{"norm_place": "pre", "rope_base": 10500.0, "tie_embeddings": "early", "init": "normal", "init_std_up": 0.0412, "init_std_down": 0.0, "beta2": 0.95}
Each number is 50 + 10 x the weight over its row's rms, rounded and kept within 0 to 99. Layers, rows and columns count from 0. The size before them is the row's rms in percent of the matrix's.

# layer 10 attention key, 256x256, rms 0.0703, rows 24-78, columns 128-191
088:50 42 47 42 35 61 51 53 50 51 44 60 61 63 37 54 52 39 46 33 66 52 57 50 59 51 46 67 59 47 56 58 74 35 59 45 51 57 49 47 49 39 46 45 55 50 58 66 46 40 48 52 32 63 46 41 64 57 50 50 64 47 40 43
082:37 50 46 61 38 55 51 37 51 43 54 44 39 45 63 64 43 49 41 47 50 50 57 28 69 49 51 45 54 43 54 53 56 48 33 46 50 38 45 35 58 56 28 52 58 63 59 66 55 55 42 46 46 52 37 47 66 48 59 30 46 40 51 45
088:28 43 55 38 51 50 58 61 55 60 57 36 66 48 43 40 35 40 34 58 59 47 55 55 40 61 54 64 48 40 61 48 46 35 33 41 58 47 62 41 53 47 46 46 46 61 53 41 33 47 46 42 36 49 38 43 41 49 31 48 60 60 41 46
080:24 64 59 54 39 50 42 59 57 61 38 50 59 59 57 59 40 58 37 44 52 49 67 45 41 64 50 47 42 41 61 52 54 51 45 62 70 31 56 41 55 49 36 54 55 58 54 60 46 44 44 57 48 64 48 23 54 63 46 50 37 40 49 44
095:48 63 47 45 52 43 56 54 40 47 57 37 47 45 38 46 68 54 44 51 60 59 40 76 65 38 47 43 63 54 45 51 38 72 66 48 48 57 46 46 35 46 67 52 69 62 50 36 56 52 42 61 48 45 58 52 64 30 44 66 45 60 44 40
089:39 44 55 54 48 64 46 55 48 55 55 42 39 39 63 50 43 44 50 53 48 55 69 37 63 77 58 27 52 50 56 46 52 48 32 59 67 49 58 63 61 51 65 50 53 39 65 47 49 40 41 60 60 45 55 53 53 73 34 18 50 53 57 59
108:42 49 47 45 46 60 38 49 41 55 52 46 48 50 52 52 36 37 66 54 44 45 59 69 57 57 47 70 45 58 50 39 71 45 52 50 47 65 55 59 61 44 43 59 36 65 49 61 40 26 58 61 36 53 47 40 46 70 31 63 47 69 46 47
080:44 36 54 38 50 26 28 60 55 50 45 47 59 57 40 55 48 51 26 34 56 58 59 34 49 64 59 44 47 55 42 72 37 55 42 41 58 43 45 47 53 52 50 43 52 39 46 53 57 55 41 55 46 42 54 57 45 49 29 57 56 44 44 55
099:49 50 49 44 46 54 66 49 55 50 51 36 55 40 62 58 52 63 58 56 57 41 31 56 38 45 45 51 33 55 49 46 55 52 50 58 58 68 63 47 41 53 47 51 52 57 41 39 51 61 70 47 42 51 60 66 61 32 47 62 44 61 48 36
095:42 43 66 55 25 66 57 57 59 49 40 56 58 53 49 49 47 44 58 37 50 43 59 54 53 63 61 50 51 58 55 32 50 50 47 74 69 35 54 48 57 37 40 53 63 49 64 69 55 52 36 48 32 64 22 37 53 69 40 45 55 44 44 51
089:48 33 52 59 30 56 39 64 57 52 45 47 45 62 40 46 26 50 32 49 61 50 65 42 68 64 70 44 52 52 66 46 63 60 39 49 80 37 63 55 46 55 30 43 46 46 71 64 34 55 42 49 46 53 25 38 48 62 43 49 52 44 45 51
121:70 55 49 60 54 51 40 63 38 38 45 51 46 42 74 40 66 61 59 50 53 38 44 51 58 48 50 29 63 50 30 62 38 63 61 52 40 52 45 54 36 67 52 47 48 50 59 61 52 47 59 60 61 41 65 64 44 44 70 51 44 53 46 55
077:65 44 49 67 28 44 33 57 52 51 35 62 72 47 45 45 34 49 55 55 37 44 60 52 67 68 42 48 56 46 62 44 58 64 51 50 62 53 50 38 45 49 31 52 46 29 58 74 60 63 60 52 32 56 40 38 43 57 60 73 33 58 46 52
108:61 53 58 63 55 50 40 48 57 51 24 39 48 42 43 47 38 53 65 66 59 40 57 54 75 53 49 41 61 62 49 30 51 55 66 61 64 53 28 72 48 33 56 46 53 51 41 65 46 28 62 66 48 29 47 52 49 66 57 65 52 45 55 42
112:58 48 49 50 51 29 39 64 41 56 51 51 42 46 40 57 61 70 43 56 56 60 19 44 57 38 24 41 63 58 36 68 63 54 57 47 52 43 38 39 29 51 59 24 38 24 67 50 51 34 52 66 45 57 52 56 47 31 82 45 42 58 54 47
104:55 65 62 53 54 51 45 45 41 45 41 42 48 31 44 35 53 48 78 63 34 39 55 61 54 36 30 65 55 53 41 47 36 51 73 49 31 50 40 54 43 42 56 60 48 58 23 51 55 50 62 35 60 47 60 56 59 45 47 65 43 62 53 49
099:54 45 61 49 40 61 44 51 51 50 35 64 42 40 28 53 48 38 64 68 66 22 46 48 50 44 54 42 55 50 39 46 55 61 51 53 29 61 52 46 35 67 56 48 51 52 36 50 54 52 75 46 45 36 51 60 46 65 56 53 30 49 46 44
115:58 48 48 57 63 68 39 42 50 47 51 45 42 54 56 54 52 58 62 60 57 37 44 84 56 37 30 69 49 40 44 58 36 51 68 38 28 62 39 64 52 54 67 57 44 52 50 38 53 70 56 51 58 47 50 28 47 54 69 48 43 59 49 47
107:61 50 53 45 60 31 65 59 42 58 55 67 40 52 43 51 55 55 55 63 40 66 44 44 59 29 28 53 51 64 57 65 54 62 60 64 46 66 55 70 52 41 43 52 46 70 38 49 63 36 70 51 54 46 55 63 60 27 49 55 41 66 43 40
092:50 43 57 67 70 65 54 41 60 37 59 41 39 50 45 39 39 38 52 63 42 42 47 57 70 49 57 56 34 44 35 50 59 51 68 47 45 52 49 43 55 53 49 49 39 56 47 59 62 40 76 41 51 50 46 28 42 61 52 66 47 58 49 52
086:60 39 54 57 40 44 38 38 55 61 48 51 63 56 54 45 34 56 35 62 51 26 58 46 80 50 56 44 32 45 45 44 59 61 55 49 75 42 45 51 39 48 38 55 49 45 47 53 49 35 56 38 52 51 33 54 36 69 55 55 47 39 63 70
093:44 40 44 56 48 55 53 56 48 47 61 52 48 61 34 51 47 65 56 45 53 41 45 46 61 54 63 74 49 41 58 38 57 62 41 48 52 35 32 56 48 52 49 54 56 52 36 52 50 37 34 37 47 52 46 51 60 64 56 44 31 59 44 41
108:60 63 69 59 49 44 67 43 51 48 49 62 48 57 61 29 41 52 68 38 52 60 56 46 53 43 59 40 59 55 52 41 43 64 48 62 51 63 43 44 57 30 44 46 66 74 53 50 60 38 55 75 38 61 44 60 41 47 56 50 30 37 49 59
135:60 46 52 67 54 47 45 39 54 49 65 58 39 60 37 36 24 41 57 51 53 43 43 49 42 58 55 57 42 43 64 38 72 51 51 46 50 47 69 54 49 38 48 55 58 58 22 46 51 47 68 57 28 59 37 29 53 58 43 64 45 66 74 52
106:56 58 55 59 43 54 44 32 68 61 40 55 36 60 52 41 44 49 51 49 44 49 59 50 51 70 50 60 44 48 60 39 60 57 51 50 50 39 54 48 66 49 56 53 40 43 64 54 66 47 58 52 45 58 50 35 31 78 47 64 54 59 60 54
123:55 55 35 38 61 46 42 44 54 45 61 35 54 42 66 40 62 47 43 75 47 43 35 67 49 32 42 59 68 51 29 66 63 52 49 63 29 39 51 48 46 39 62 33 50 40 58 30 39 58 39 44 47 49 62 42 50 29 52 54 57 58 61 44
112:53 54 54 47 39 39 43 56 37 54 49 46 39 29 62 43 65 51 54 50 53 45 42 48 57 52 21 55 64 54 50 73 44 39 53 50 21 55 54 63 44 48 44 34 50 39 67 47 46 58 50 42 53 37 55 55 54 36 40 39 52 68 57 54
118:37 58 61 59 57 61 40 54 50 54 41 52 43 67 52 45 61 27 46 57 61 60 48 69 56 48 63 44 56 54 49 52 44 53 54 67 54 54 51 32 45 33 54 59 62 64 48 51 43 40 41 55 46 37 52 62 41 51 67 31 40 32 49 60
090:61 44 60 60 49 39 56 55 38 56 56 50 41 49 33 42 32 49 63 46 52 40 72 57 70 73 49 39 48 50 52 49 58 51 56 42 71 41 31 49 46 39 58 56 43 49 44 76 50 39 58 65 42 45 46 59 51 66 59 68 44 35 47 62
084:55 50 54 45 49 44 42 67 51 58 46 40 39 67 60 47 52 61 55 54 47 60 70 49 46 46 65 52 42 38 47 45 51 74 35 44 52 36 57 50 55 55 40 46 40 52 68 57 59 70 48 54 53 52 49 43 67 78 47 71 39 44 46 47
097:53 59 53 51 52 53 44 50 48 47 42 41 38 64 29 43 49 44 44 46 55 40 47 55 62 42 54 53 57 46 33 55 53 43 47 67 64 26 40 56 44 34 41 41 54 45 53 37 38 55 51 51 54 42 61 40 52 66 48 56 65 62 48 65
108:49 55 47 68 50 51 32 59 45 66 50 42 37 75 46 47 52 52 35 43 48 55 38 63 54 33 39 56 55 50 44 57 58 63 53 56 52 58 52 61 48 48 44 49 53 46 27 52 49 45 49 49 42 46 60 41 42 43 60 61 44 68 49 50
098:48 61 46 47 51 40 47 44 54 45 63 36 63 46 58 54 67 34 42 45 55 57 42 81 63 60 40 63 43 34 71 27 53 59 59 43 39 51 50 45 36 61 50 57 67 70 55 44 47 35 64 47 56 68 37 37 40 56 55 44 43 41 64 53
118:55 52 39 32 57 55 47 69 49 65 52 30 65 50 47 59 74 51 46 54 55 48 45 40 42 53 40 49 48 52 39 62 43 56 53 71 42 52 51 68 56 48 67 51 53 50 57 45 54 58 32 52 61 51 64 63 48 46 42 46 58 53 45 54
081:66 70 46 40 52 65 82 55 38 39 58 44 53 42 59 55 56 56 57 48 44 49 33 63 50 39 45 53 57 46 52 49 36 36 51 71 39 66 39 39 53 54 64 46 49 61 43 23 48 36 59 48 48 54 65 59 54 31 60 55 59 69 52 39
084:50 52 66 36 53 36 57 50 51 57 54 47 47 48 59 37 43 40 49 47 60 63 48 52 11 33 61 54 61 41 56 73 35 40 47 46 53 58 62 38 64 58 43 47 61 54 47 28 45 43 31 52 68 49 53 68 46 28 53 34 48 33 47 60
119:50 43 33 41 47 60 55 46 39 54 48 56 53 63 37 49 24 45 57 53 60 51 54 60 39 53 39 49 35 62 66 36 84 49 49 52 55 55 42 56 39 67 56 63 42 29 43 55 54 48 61 47 40 53 43 39 54 61 40 41 38 68 46 52
105:33 56 36 37 57 50 38 55 52 42 41 55 49 41 61 45 60 45 50 66 41 65 41 69 39 61 53 48 57 43 68 48 48 70 45 67 60 56 64 42 40 58 39 42 60 67 42 51 39 41 43 39 44 46 30 49 58 69 45 52 50 44 55 36
106:41 56 40 47 56 51 39 65 27 57 46 52 55 45 54 51 76 57 65 70 43 62 32 77 60 44 45 44 54 41 56 54 52 50 47 50 46 75 53 40 33 42 67 36 57 62 42 49 47 49 66 56 57 40 70 70 37 45 58 53 46 49 61 55
096:51 43 45 50 62 40 46 50 33 65 57 51 57 49 51 53 51 58 53 54 52 49 38 43 34 45 49 40 53 49 49 69 37 55 54 31 44 49 41 39 46 34 46 47 49 46 49 45 45 44 51 52 13 26 59 51 40 39 56 65 40 65 56 47
107:42 49 52 36 63 52 48 41 30 48 35 54 42 47 52 36 48 41 35 50 63 48 49 62 48 68 55 41 55 37 37 62 81 29 46 37 58 32 56 56 41 48 51 63 46 32 59 49 53 56 41 47 61 54 51 27 26 47 65 57 41 31 57 40
114:45 62 59 60 37 54 59 52 86 70 38 39 49 67 48 34 48 51 47 38 33 42 63 42 54 47 55 51 44 49 41 32 47 53 47 49 59 43 46 59 63 48 53 47 64 58 40 70 45 43 51 61 41 51 22 53 44 66 54 48 56 43 41 37
109:37 50 55 52 46 47 56 48 57 60 55 56 63 58 24 40 38 46 70 54 53 63 65 62 53 58 66 42 48 57 56 33 65 52 48 42 64 61 48 24 63 50 46 62 47 59 40 53 57 32 64 59 48 51 52 51 45 50 54 59 32 44 61 54
085:44 54 48 39 70 56 45 53 41 49 56 48 56 25 48 59 43 61 52 45 54 56 51 54 45 69 51 47 47 44 44 40 45 44 48 38 21 47 49 48 40 44 61 51 38 40 37 30 38 26 45 45 45 44 65 67 45 32 47 62 70 51 54 40
109:52 49 33 43 49 36 40 60 61 66 60 32 47 55 43 54 62 63 54 69 54 40 34 37 50 37 46 71 62 57 40 48 43 35 64 48 30 55 54 67 61 51 63 44 54 42 71 32 49 42 55 38 51 45 63 55 62 36 50 46 48 61 35 61
102:57 52 55 73 47 43 52 40 57 45 46 53 43 40 47 61 46 56 50 45 47 77 56 61 69 41 57 56 39 69 50 51 43 63 46 36 49 68 61 40 43 49 54 36 64 42 47 51 57 50 68 62 44 53 53 57 38 62 67 43 34 50 55 54
099:50 49 56 63 50 36 59 28 49 47 45 47 56 54 40 46 50 42 48 51 51 57 50 39 48 59 38 37 49 40 51 47 46 37 61 43 59 55 47 69 54 53 42 61 51 53 56 47 69 42 50 52 22 45 69 67 53 65 31 53 58 62 52 49
103:60 60 35 54 69 46 65 50 52 50 49 47 52 45 52 51 65 65 76 62 56 59 31 68 44 51 60 40 33 45 39 62 48 61 63 43 57 46 47 47 23 57 57 58 44 54 38 40 38 53 64 47 31 50 70 64 32 36 50 57 43 44 46 42
108:53 41 53 35 48 47 47 41 63 40 39 43 56 49 68 58 44 46 51 51 54 50 48 40 53 38 54 57 57 44 53 55 50 47 60 29 49 41 51 76 78 43 49 45 45 71 45 38 52 45 53 47 62 61 46 58 50 35 64 57 60 37 52 50
104:57 53 51 43 61 38 61 67 35 64 42 35 44 55 52 52 64 53 51 69 50 44 46 65 63 27 34 62 46 55 39 62 44 47 68 57 23 63 40 50 49 48 46 48 64 48 54 42 62 31 50 50 53 40 57 47 39 23 62 54 49 52 62 55
093:66 68 50 43 65 61 47 45 37 47 21 44 43 46 47 36 63 62 54 64 54 52 33 71 54 49 35 49 46 52 61 56 47 63 33 52 33 40 55 47 49 53 57 54 59 60 61 71 60 63 46 53 36 40 56 49 38 55 63 41 37 63 63 59
100:41 51 51 57 42 35 40 45 56 52 49 48 57 53 52 54 30 53 42 46 51 60 51 61 39 65 60 58 56 52 56 48 45 41 39 39 59 46 42 57 61 35 48 43 45 65 56 68 39 52 54 40 53 46 36 58 57 63 36 53 48 39 46 34
096:48 45 67 39 59 53 44 59 54 55 51 62 38 46 54 60 45 50 40 37 57 48 48 49 66 66 72 44 46 28 53 52 58 57 58 38 59 42 50 29 46 57 63 44 59 60 53 51 52 32 62 44 58 39 55 70 49 57 51 57 46 57 54 54
099:47 46 25 41 49 49 49 43 54 32 60 41 43 45 44 52 36 48 39 41 46 53 52 19 42 57 51 35 46 52 68 51 47 64 40 46 65 38 50 49 59 57 35 46 50 54 35 62 51 34 55 35 51 50 31 52 42 56 64 49 47 45 64 49
101:48 43 69 59 58 69 48 48 53 49 49 41 61 67 55 54 63 47 35 30 55 60 60 55 54 63 41 45 54 40 49 38 42 47 46 51 59 40 55 44 49 51 45 38 48 67 60 52 72 42 38 52 50 53 45 46 30 41 45 53 40 46 58 58
# layer 10 attention query, 256x256, rms 0.0736, rows 25-78, columns 128-191
094:39 39 50 33 41 56 53 64 42 59 39 56 58 48 44 48 39 40 39 45 63 50 48 48 44 49 47 51 68 42 41 57 68 36 44 51 66 40 44 50 62 51 45 65 43 34 52 33 48 59 64 42 52 48 48 45 66 51 40 57 62 35 59 38
090:53 57 60 56 39 62 56 55 41 55 56 38 40 65 60 51 42 52 54 49 54 49 32 44 60 56 57 37 32 62 52 33 66 49 43 72 65 47 72 41 60 65 38 44 47 49 48 51 29 41 60 47 45 64 49 44 64 60 48 35 52 33 47 42
095:36 59 40 29 44 36 61 63 32 75 30 52 57 40 43 47 41 45 48 44 47 47 47 63 50 53 56 50 58 57 38 52 55 40 38 46 62 42 56 64 51 44 43 58 41 57 45 53 56 53 45 22 51 41 50 40 39 56 56 60 35 47 42 45
093:50 46 52 60 53 58 45 47 61 49 64 47 49 39 60 59 58 37 28 51 34 39 45 40 54 55 57 45 31 52 54 53 52 74 57 44 59 65 61 45 44 55 50 52 41 36 62 50 46 64 57 40 46 47 45 59 51 65 50 61 52 51 46 37
087:51 63 43 62 56 61 43 62 49 51 47 58 51 46 77 40 43 57 44 48 46 43 55 36 45 50 62 54 42 30 24 40 50 77 45 59 38 46 59 33 65 49 59 50 58 57 57 62 48 54 43 52 57 61 38 57 36 52 40 56 38 46 44 71
106:52 64 50 58 53 61 48 35 51 53 38 45 43 45 65 39 43 29 64 42 54 59 60 58 53 56 53 78 41 50 35 43 64 60 37 43 58 60 50 51 51 55 47 58 56 49 31 54 54 30 66 53 32 58 36 34 41 42 41 44 59 59 42 62
087:56 40 53 55 30 43 67 61 67 60 46 50 35 42 56 35 45 44 64 59 46 49 43 44 61 56 65 43 42 46 48 40 45 51 42 36 57 48 62 40 51 42 50 50 62 60 60 53 40 38 56 33 23 73 36 46 57 56 26 55 35 39 39 39
104:42 39 42 61 40 59 67 53 69 37 54 54 41 51 42 65 54 50 58 45 60 46 46 57 43 52 50 62 35 55 53 30 50 52 53 46 47 48 39 58 58 52 56 49 51 43 52 47 29 56 57 72 52 56 40 45 51 55 43 48 71 40 38 49
105:37 59 51 35 46 54 57 51 52 50 30 50 44 49 60 59 45 46 56 47 34 42 46 44 52 54 40 59 43 51 47 40 66 28 45 46 54 41 58 62 44 51 47 33 37 46 56 42 49 58 53 50 50 60 40 48 58 44 68 56 42 46 62 58
119:46 42 70 53 34 61 66 58 44 59 44 50 47 63 40 37 35 40 59 47 52 53 38 44 57 48 60 62 42 53 56 39 66 46 40 42 63 48 68 46 88 48 37 60 58 51 34 49 45 43 59 34 39 57 33 40 45 60 37 46 60 49 43 45
096:60 49 47 52 60 27 52 65 38 54 46 63 50 48 52 43 66 55 48 56 36 36 49 44 38 46 33 50 49 44 41 65 38 46 62 39 40 50 31 43 37 21 65 66 63 39 67 48 68 71 49 44 56 36 66 50 31 37 51 59 55 44 48 51
112:50 43 53 58 34 50 51 55 61 62 41 49 53 46 56 46 34 38 77 70 41 50 48 53 61 41 53 62 46 45 46 58 70 52 59 39 65 48 62 57 48 37 56 60 46 33 41 53 53 53 66 57 48 58 55 45 51 58 48 59 64 60 42 36
098:42 54 47 56 40 33 36 40 50 43 42 75 57 53 57 36 55 45 70 45 44 25 37 46 57 53 54 57 44 30 63 55 56 52 43 27 63 40 51 57 40 35 46 63 46 40 58 43 54 65 38 45 50 41 41 37 53 53 49 65 54 48 50 46
094:50 41 67 41 44 54 39 58 68 53 60 60 57 42 53 46 54 56 37 48 49 36 47 51 45 49 57 62 46 53 52 69 35 43 47 49 55 52 56 51 55 37 60 56 44 27 57 37 44 57 33 41 66 39 41 50 44 38 45 52 57 20 50 31
090:57 49 29 45 52 50 53 47 54 48 63 40 58 39 39 59 56 47 68 51 43 66 45 53 57 40 44 43 46 36 49 56 53 44 56 41 36 45 50 82 28 47 61 49 35 41 59 44 63 53 60 70 44 44 64 52 50 51 70 69 56 66 57 40
105:51 59 41 51 50 28 46 34 50 43 43 61 45 55 56 42 51 38 64 63 54 38 35 67 66 41 42 58 45 52 56 55 61 43 41 62 56 54 50 73 38 46 50 51 56 36 58 50 51 55 60 50 59 26 46 22 45 34 50 56 57 45 30 48
092:54 58 56 24 54 45 47 41 58 46 48 36 51 44 42 52 54 48 39 50 70 65 38 72 55 44 39 45 57 48 55 58 59 40 58 62 49 51 38 47 40 43 56 48 39 45 42 47 46 61 41 45 56 35 63 38 39 46 57 67 61 67 58 62
090:52 56 44 37 51 30 61 60 51 60 53 57 49 56 42 31 57 61 32 47 28 35 57 48 39 50 42 51 57 45 44 58 56 51 52 55 49 38 57 46 36 40 59 40 21 47 61 63 45 61 45 66 48 65 38 41 36 53 60 77 46 68 50 44
103:43 59 33 36 63 43 52 40 39 55 57 45 63 52 63 52 36 36 58 55 49 49 52 71 49 46 50 57 55 52 62 44 53 39 47 54 50 44 43 69 37 32 49 55 52 52 47 53 60 54 60 63 39 67 65 38 51 81 35 47 44 63 50 51
106:53 58 72 59 45 56 55 37 65 58 51 44 51 75 58 36 19 58 63 41 66 48 63 45 41 57 45 53 44 56 48 37 56 43 50 56 60 54 46 58 77 66 55 60 63 52 45 31 48 46 52 38 48 52 56 37 40 69 45 49 53 43 58 60
099:43 68 63 40 51 33 45 53 48 33 47 55 56 66 56 50 55 47 53 50 57 56 45 62 72 46 56 31 53 65 46 22 50 39 39 58 44 52 54 53 48 30 42 50 42 63 33 47 51 24 52 53 50 48 44 45 37 53 63 34 55 60 54 38
080:47 29 65 35 40 41 47 54 52 58 50 57 53 45 50 58 45 53 40 54 31 39 51 62 49 57 51 56 27 64 70 64 42 64 43 63 56 43 44 36 45 32 30 58 52 46 61 49 66 60 63 38 59 56 73 37 62 35 48 66 60 46 45 35
097:55 54 32 46 46 45 47 40 62 49 44 39 48 45 44 43 48 59 55 44 58 49 74 66 47 43 26 52 56 50 68 43 47 46 62 39 56 60 54 72 66 45 45 71 60 53 55 36 33 32 43 44 43 52 28 33 53 58 51 55 58 68 55 39
097:48 43 45 54 41 73 60 35 45 41 41 57 57 43 51 40 38 40 62 48 37 65 50 55 40 44 38 48 50 36 42 46 60 66 42 57 70 54 47 54 65 49 42 53 53 50 58 60 32 41 53 63 43 62 60 59 64 61 44 44 45 57 47 32
080:49 62 30 40 67 47 42 46 39 48 59 64 53 30 39 49 62 64 51 49 42 26 49 56 52 56 48 40 64 36 39 61 40 50 47 69 42 52 56 51 50 41 44 42 40 44 39 34 60 45 35 34 46 49 54 57 53 66 60 31 49 47 62 48
098:63 52 59 42 60 57 50 64 51 51 34 43 38 38 60 63 56 63 48 58 48 38 50 37 48 47 59 39 53 47 55 59 49 60 54 51 52 49 39 38 51 50 56 55 49 48 59 40 35 71 43 46 50 55 51 52 58 42 68 56 70 47 69 50
089:39 54 53 59 54 42 45 40 71 38 49 65 54 56 52 53 45 56 28 62 34 44 61 47 49 63 47 41 39 52 46 49 61 69 50 50 57 59 45 30 50 56 51 41 39 63 56 74 44 59 58 38 86 51 56 61 51 48 54 49 32 33 52 68
112:64 45 63 68 36 51 48 55 50 62 57 46 52 44 61 40 35 45 55 49 61 53 50 53 48 49 61 64 52 43 50 42 60 46 54 44 34 67 51 49 42 59 52 57 58 34 52 48 61 48 64 57 43 51 68 29 55 58 46 35 42 57 35 61
108:42 50 47 62 42 51 49 58 56 32 37 48 32 63 53 53 49 35 38 55 48 48 54 42 49 67 51 50 45 46 56 39 65 64 44 51 63 56 59 59 51 34 44 38 52 35 36 49 38 45 51 52 44 65 32 43 53 75 38 30 58 47 44 43
106:53 49 38 48 54 59 54 46 40 43 54 57 43 48 44 47 57 50 53 61 53 29 44 57 63 55 47 53 28 54 64 41 63 55 54 45 54 49 55 67 56 45 50 51 41 57 61 63 52 42 53 59 45 66 60 60 50 58 44 65 47 43 44 36
102:44 49 66 60 59 46 50 40 56 52 59 39 55 44 47 32 60 38 45 72 59 33 56 72 47 55 60 53 42 40 66 44 39 49 53 47 63 39 48 60 39 21 51 40 33 54 48 56 43 48 31 57 40 47 40 37 66 74 56 64 32 61 59 48
100:51 49 53 54 69 45 63 56 52 39 74 65 66 44 43 55 52 49 60 44 55 49 41 48 40 50 49 67 43 58 49 52 44 48 44 50 47 53 39 58 39 69 57 55 43 71 53 33 52 47 54 30 47 44 53 51 55 69 27 46 64 63 54 39
099:48 68 36 36 58 43 44 54 50 45 52 40 47 51 59 45 64 29 33 44 40 63 60 39 48 77 56 44 65 53 54 44 37 61 37 45 38 49 53 52 32 41 46 31 52 62 48 62 55 57 47 62 43 49 55 54 54 40 54 71 51 60 56 73
105:46 57 64 39 50 37 44 59 52 53 60 55 58 41 44 47 58 58 43 46 53 51 41 40 44 30 41 50 55 39 61 66 40 54 59 57 47 56 48 26 53 48 50 47 65 59 57 58 37 67 39 41 55 41 51 64 34 49 68 43 40 51 44 47
122:44 54 57 43 57 45 48 57 40 45 63 55 54 51 39 53 63 51 31 38 50 40 53 58 41 39 54 36 43 63 63 61 46 55 39 67 50 54 56 38 47 60 45 53 28 53 49 67 56 57 50 39 59 38 48 40 61 41 51 37 32 33 43 40
091:61 46 49 67 34 62 47 61 65 53 59 49 56 73 56 47 41 49 56 65 60 88 41 68 51 59 46 50 49 47 49 61 53 54 46 40 39 51 43 47 57 57 40 46 54 56 40 45 18 42 53 46 62 59 59 58 64 57 61 53 54 48 48 60
099:28 42 59 59 55 46 53 59 47 48 59 58 63 52 49 56 52 54 52 35 57 53 60 54 42 58 53 59 58 59 46 53 45 66 33 35 40 58 40 35 59 59 48 41 53 36 38 45 45 33 36 48 33 53 32 45 60 33 44 63 44 48 65 52
096:57 69 55 67 56 43 43 41 46 62 74 45 61 46 49 35 53 59 41 40 35 42 65 39 44 54 55 62 53 55 58 61 36 56 48 44 40 51 55 47 44 52 54 60 64 37 61 77 56 72 53 49 65 27 52 46 55 42 53 49 50 53 58 61
103:50 48 46 52 55 55 38 41 52 53 47 53 50 46 48 39 60 40 26 45 48 62 38 40 37 50 47 54 54 49 67 63 47 61 46 64 59 36 59 48 51 26 43 42 60 45 67 71 39 42 39 61 29 43 38 40 37 51 50 48 47 54 50 52
098:67 46 57 58 42 57 46 54 57 42 62 39 53 47 48 66 51 44 48 54 64 45 44 40 44 62 53 62 33 40 36 34 73 33 62 56 64 62 47 49 68 59 45 48 42 54 42 36 68 45 54 43 53 59 46 44 50 42 41 30 57 47 44 38
082:56 44 60 46 38 56 38 40 37 44 55 62 49 52 42 44 51 41 68 46 51 32 45 51 68 54 50 52 46 40 51 48 64 44 50 62 59 55 53 41 41 59 41 42 50 50 48 60 35 67 55 70 43 45 64 47 40 53 55 41 49 40 26 45
101:49 52 34 44 57 55 49 41 75 64 47 55 49 32 52 39 39 67 46 35 55 68 47 50 41 50 48 59 52 62 42 47 64 44 61 36 50 60 51 56 64 41 48 57 54 48 53 39 36 52 43 56 54 44 45 49 46 38 60 62 58 29 42 56
101:54 46 48 49 58 54 45 51 53 64 48 34 34 43 45 45 61 53 50 30 67 70 47 50 46 34 46 39 58 46 38 49 39 48 47 35 42 64 45 43 43 58 47 49 55 46 51 59 60 49 39 59 61 46 55 46 45 36 46 23 50 47 52 58
095:57 53 43 37 61 44 36 43 46 46 47 51 51 40 60 24 64 45 51 58 33 65 46 44 42 65 45 51 46 55 32 52 43 63 50 59 46 66 46 41 47 49 30 49 27 45 44 63 64 43 36 67 66 48 55 56 40 51 47 48 63 47 52 58
113:47 58 35 44 52 48 56 55 52 48 52 59 61 52 57 44 51 49 69 72 42 61 41 49 49 57 56 68 47 42 74 46 54 58 41 74 59 45 47 59 56 44 52 49 56 55 66 56 59 53 48 56 51 34 53 50 48 60 34 52 45 63 59 51
097:45 68 49 42 54 45 53 62 51 33 41 49 56 46 61 58 55 40 71 58 54 52 65 34 51 32 61 52 56 43 60 40 60 54 48 54 41 61 58 69 46 44 65 44 63 52 65 48 45 60 53 58 27 41 55 56 51 54 67 52 38 71 70 31
095:42 40 49 49 57 44 36 50 23 44 53 46 45 56 48 34 60 47 40 52 50 54 44 58 44 54 28 40 51 46 69 52 40 52 53 54 39 49 36 49 28 44 44 53 59 32 58 58 43 66 41 58 41 29 33 43 36 39 45 35 35 50 74 60
111:56 38 47 40 52 54 42 46 44 56 44 57 61 65 54 59 48 43 55 32 52 51 57 43 64 46 47 30 44 55 44 58 57 66 54 65 48 63 60 59 40 40 42 47 34 50 48 44 56 45 40 43 51 54 69 54 33 47 57 61 52 65 50 53
093:52 40 51 34 55 45 64 50 41 65 42 47 54 48 57 49 54 74 70 47 57 57 42 66 36 60 59 54 34 46 46 76 42 68 55 53 50 52 30 52 48 49 37 44 43 66 68 47 60 66 48 50 62 49 67 55 47 52 57 57 48 53 63 38
105:49 59 43 31 55 39 58 51 50 37 47 71 31 38 47 57 46 70 52 50 46 46 41 53 42 59 55 58 42 30 43 65 49 48 45 71 37 41 43 66 43 50 42 52 56 52 45 32 42 60 49 48 46 62 55 53 67 47 43 41 66 48 36 40
104:52 47 60 47 48 48 42 41 51 52 60 46 47 60 51 55 53 36 56 52 46 52 63 48 56 59 51 45 39 51 53 43 62 53 50 77 59 36 64 35 49 71 43 29 52 39 54 40 27 59 42 63 41 37 43 59 50 66 50 44 59 38 57 63
089:56 61 49 37 54 44 24 47 61 64 43 55 52 53 59 29 37 55 37 53 45 49 48 45 67 55 54 53 39 63 39 33 35 63 64 48 58 61 52 51 54 42 53 53 64 50 54 43 34 55 52 37 54 35 22 26 41 49 44 47 34 42 48 53
089:53 47 45 50 45 55 40 56 56 62 54 52 40 56 46 79 40 61 56 41 59 33 51 52 42 50 48 49 50 55 61 39 54 48 45 36 43 46 44 33 77 48 52 52 69 68 34 25 29 59 45 41 68 39 43 52 55 59 71 52 43 37 47 75
102:52 35 41 58 37 68 57 54 48 56 63 55 55 35 43 56 50 45 58 49 61 65 39 56 33 70 49 44 55 46 57 51 54 50 42 33 52 29 42 51 72 53 40 53 54 45 52 55 69 48 52 76 47 58 47 56 60 64 41 49 59 58 45 42